{
  "d_mlp": 1024,
  "norm_eps": 1e-06,
  "positions": "rope",
  "rope_base": 10000.0,
  "parallel_block": false,
  "init": "normal",
  "lr_mult_o": 3.0,
  "lr_mult_down": 1.5,
  "decay_shape": "linear",
  "batch_tokens": [32768, 65536, 131072, 262144],
  "doc_mask": true,
  "train_tokens": 906800000
}
Each number is 128 + 24 x the weight over its row's rms, rounded and kept within 0 to 255. Layers, rows and columns count from 0. The size above them is the row's rms in percent of the matrix's.

# layer 3 MLP up, 1024x512, rms 0.0928, rows 159-162, columns 384-511
size [102 103 108 105]
[[ 88 145 100 123 159 135 100 117 100 156 152 126 156 132  89 141 144  87 186 165 120 144 109 150 115 116 178 130 123 159 109 106 132 140 139 105 154 130 120 129 102 122 140 125 118 128 109 119 103  88 180 150 132 112 133 143 125 119 108 131 100 147  91 120 121 110 120 122 136 141 133 134 133 125 149  81 158 114 151 135 118 112 127 143 130 139 144 131  92 111 164 112 126 111  60 116  94 131 129  83  98 130  66 112 112 125 167 128 171 143 101 163 128 121 147 134  88 170 108  89 144 121  75 101 171 142 129 100]
 [136 109 118 116 104 107 103 120  93 104 100 119  99 131 119 151 130 152 133 149 141 163 180 118 102 120 169 153 126 138  97 145 138  99 163 138  97 186 107 157 123 114 161 118  69 120 134 143 126 131 101  98 143 133 129 131 121 135 112 130  91  93 119 103 109 111 119 114 128 119 120 105 108 149 139  94 161 103 117 153 169  70 133 114 149 147 131 112 134 135 142 128 122 173 128 127 130 177 189 110 100 133 132 137 144  92 157 184 127 105 136 125  86 166 158 102 149 155 159  53 147 118 141 101 104  96 159  89]
 [ 96 141 150 120 108 125 170 135 114 101 149 133 126 138 170 130 100 117  97 169 104 114 140 116  92 132 151 126 167  99 159 138 173 119 144  78 147 132 117 137 128  95 101  97 129 144 114 128  80 135 118 140 131  87 129 132 108 129 117 140 133  82 115 139 128 123 169 127 126  85 152 120 101 149  91 142 125 122 112 139 134 168 149 149 147 148 145 124  72 139  94 139 120 118 137 101  96 129 141 131 148 139 151 115 131 112 120  85 126 110 101 142 120 122 147 127 150 147 138 131 113 131 165 128 134 137 136  96]
 [139 112 144 185 130  93 162 108 150  95 102 123 123 123 113 165  93 131  88 135 147 135 120 127  91 121 129 109 133 123 133 146  92  91 115 172 144 142 199  80  95  89 149 134 105 114  85 160 126 152 147 157 113  87 113 136 165 109 144 122 106  96 132 178 123 121 163 125 118  83  76  89 103 142 107 149 134 130 138 127 115 109 133 175 133  94 149 156 102 167 116 162 113 132 115 132 118 104 102 149 130  86 150 129  89 143 136 162 147 141 121 136 110 169 147 136  96  77 102 138 111 162 116 152 126 153 140 167]]
# layer 3 MLP down (transposed), 1024x512, rms 0.0882, rows 159-162, columns 384-511
size [101 104 107 105]
[[134 140 133 100  90  97 131 140 152 160 150 108 156 186 132 154 104  93 166  87 127 133 133 152 152 135 104 118 146 151 100  97  98 112 161 159 121 134 103 147 125 161 124 146 105 121 149 116 152  97 177  89 103  91  86 135 125 133  94 104 155 156 119 104 110 131 124 135 113 122 179 125 121 109 142 117 149 152 142 155 143 120  87 149 124 156 180  89 152 146 163 122 158 120 116 140  92 123  91  81  79 119 133 172 136 103 154 141 113 161 143 128 132 127 174 129 122 115 136 149 152 128 143  88 136  86  72 129]
 [133 113 137 114 105 171 143 103 145 147 107 122 133 108 126 162 130 129  87 132  99 158 171 116 132 110 131 144 173 156 138 105 184 127 171 133 116 137 149 171 144 132 152 146 130 141 105 133 112 175 108 135 140 127 155 115 145 126 118 120  81 150 152  99 144 102 125 123  87 120 144 114 137 186 179 146 154 121 116 132 179 100  99 102 116 102 126  94  95 173 152 136 115 119 162 106 142 174 140 100 110 101 143 158 140 137 143  98 145  87 141 195 144 103 142  67 136 111 140 131 137 136 152 150 107 123 134 114]
 [143 131 136 116 129 107 155 147 104 154 123 153 131 139 112 141  98 107 121 129 137 165 122 117  89 117 112 147 130 118 162 144 130  98 135 100 135 118 172 129 103 113 125  59 120 130 130  95 100 137 115 158 144  99 121 159 143 128 120 122 143 106 132 116 157 149 165 140 139  94 122 104 127 118  77 132 123 134 127 109 114 163 129 116 126 100 153 175  86 151 132 158 101 159 137 141 112 127 124 103 125 134 168 117 136 145 106  98 120 128 116  52 114 121 135 127 140 156 136 108 108 141 154 140 115 134 172 146]
 [130  92 170 178 104  99 151  75 156  90 112 137  84 107 124 104 119 179 161  72 147 128 130 167  98 124  96 141 120 129  97 132 163  94 120 128 106 152 142  89 139 101 142 115 166 102  90 159 147 133 102 131  99 123 139 158 157 143 146 102 125  85 105 129 125 165 137 113 136 135 117  89 128 126 151  96 119 144 120 129  91 123  99 140 100  99 121 114 142  93 130 123 152 127 103 122 140 102 150  82  96 132 140 151 125 151 128 106 102 152 102 151 125 145 130 121 103 143 144 114 134 149 111 114 118 133 128 146]]
# layer 3 MLP gate, 1024x512, rms 0.0865, rows 160-162, columns 384-511
size [105 107 102]
[[152 112 154 153  86 113 121 115 122 114 160 152 139 157 166 156 107 149 151 110 149 100 127 144 116 122  82  95 141 123 159 101 140 138  80 150  93 122 125  83 132 113 112 130 135 137 171 142 146 101 124 138  89 102 125 120 100 104 156  99 160 161  71 125 143 147 132 122 101  85 116 142 129  89 130 137  94  83 156 110  96 115 130 142 154 131  90 119 163 168 119 115 159 157 112 118 175  50 150 114 146  95 108  91 123 138 102 140  95 105 168  99 123 144 133 151 144 167 121 122  93 116 130  85 147 152 117 114]
 [136 163 134  98 125 136 103 138 102 116 192 164 133 101 150 129 150 154 116 128 121 130 141 130 136 122 121 122 102  54 132 129 152  95 152 162 105 117 128 134 134 129 104 135 145 146 115 133 134 127 116 124 136 151 164 141 113 127 118 126 127  76 148 199 140 106 126 125 157 154 113 138 132 152 136 145 138 135 162 128 108 143 126 154 124 123 130 158 125 123 124  97 135 111 145 115 138 150 116  75 173 130 111 176 158 125 134 113 152 115 137 156 133 180 154 114 122 142 134 141 124 156 107 125  99 110 141 120]
 [146  80 135 146 127  87 121 136 134 131 119 111 149  70 119  87 125 138 150 125 142  90 129 128 173 132 140 159 155 130 161 162 106 126 133  87 140 126 117  97 145 158 157 110 109 129 163 126 156 113  88 119 101 123  99 115 111 103 134 111  99 132 113 120 149  78 140 107 127 133 117 142 133 117 140  89  97 111 132 116 160 139 123 131 151 117 141 111  85 154  81 117 119  93 156 146 105 116 142 139 139 158 124 105 151 110 124 143 150 113 148 110 151 111 125 121 118 109 122 145 126 129 125  91 130 138 157 133]]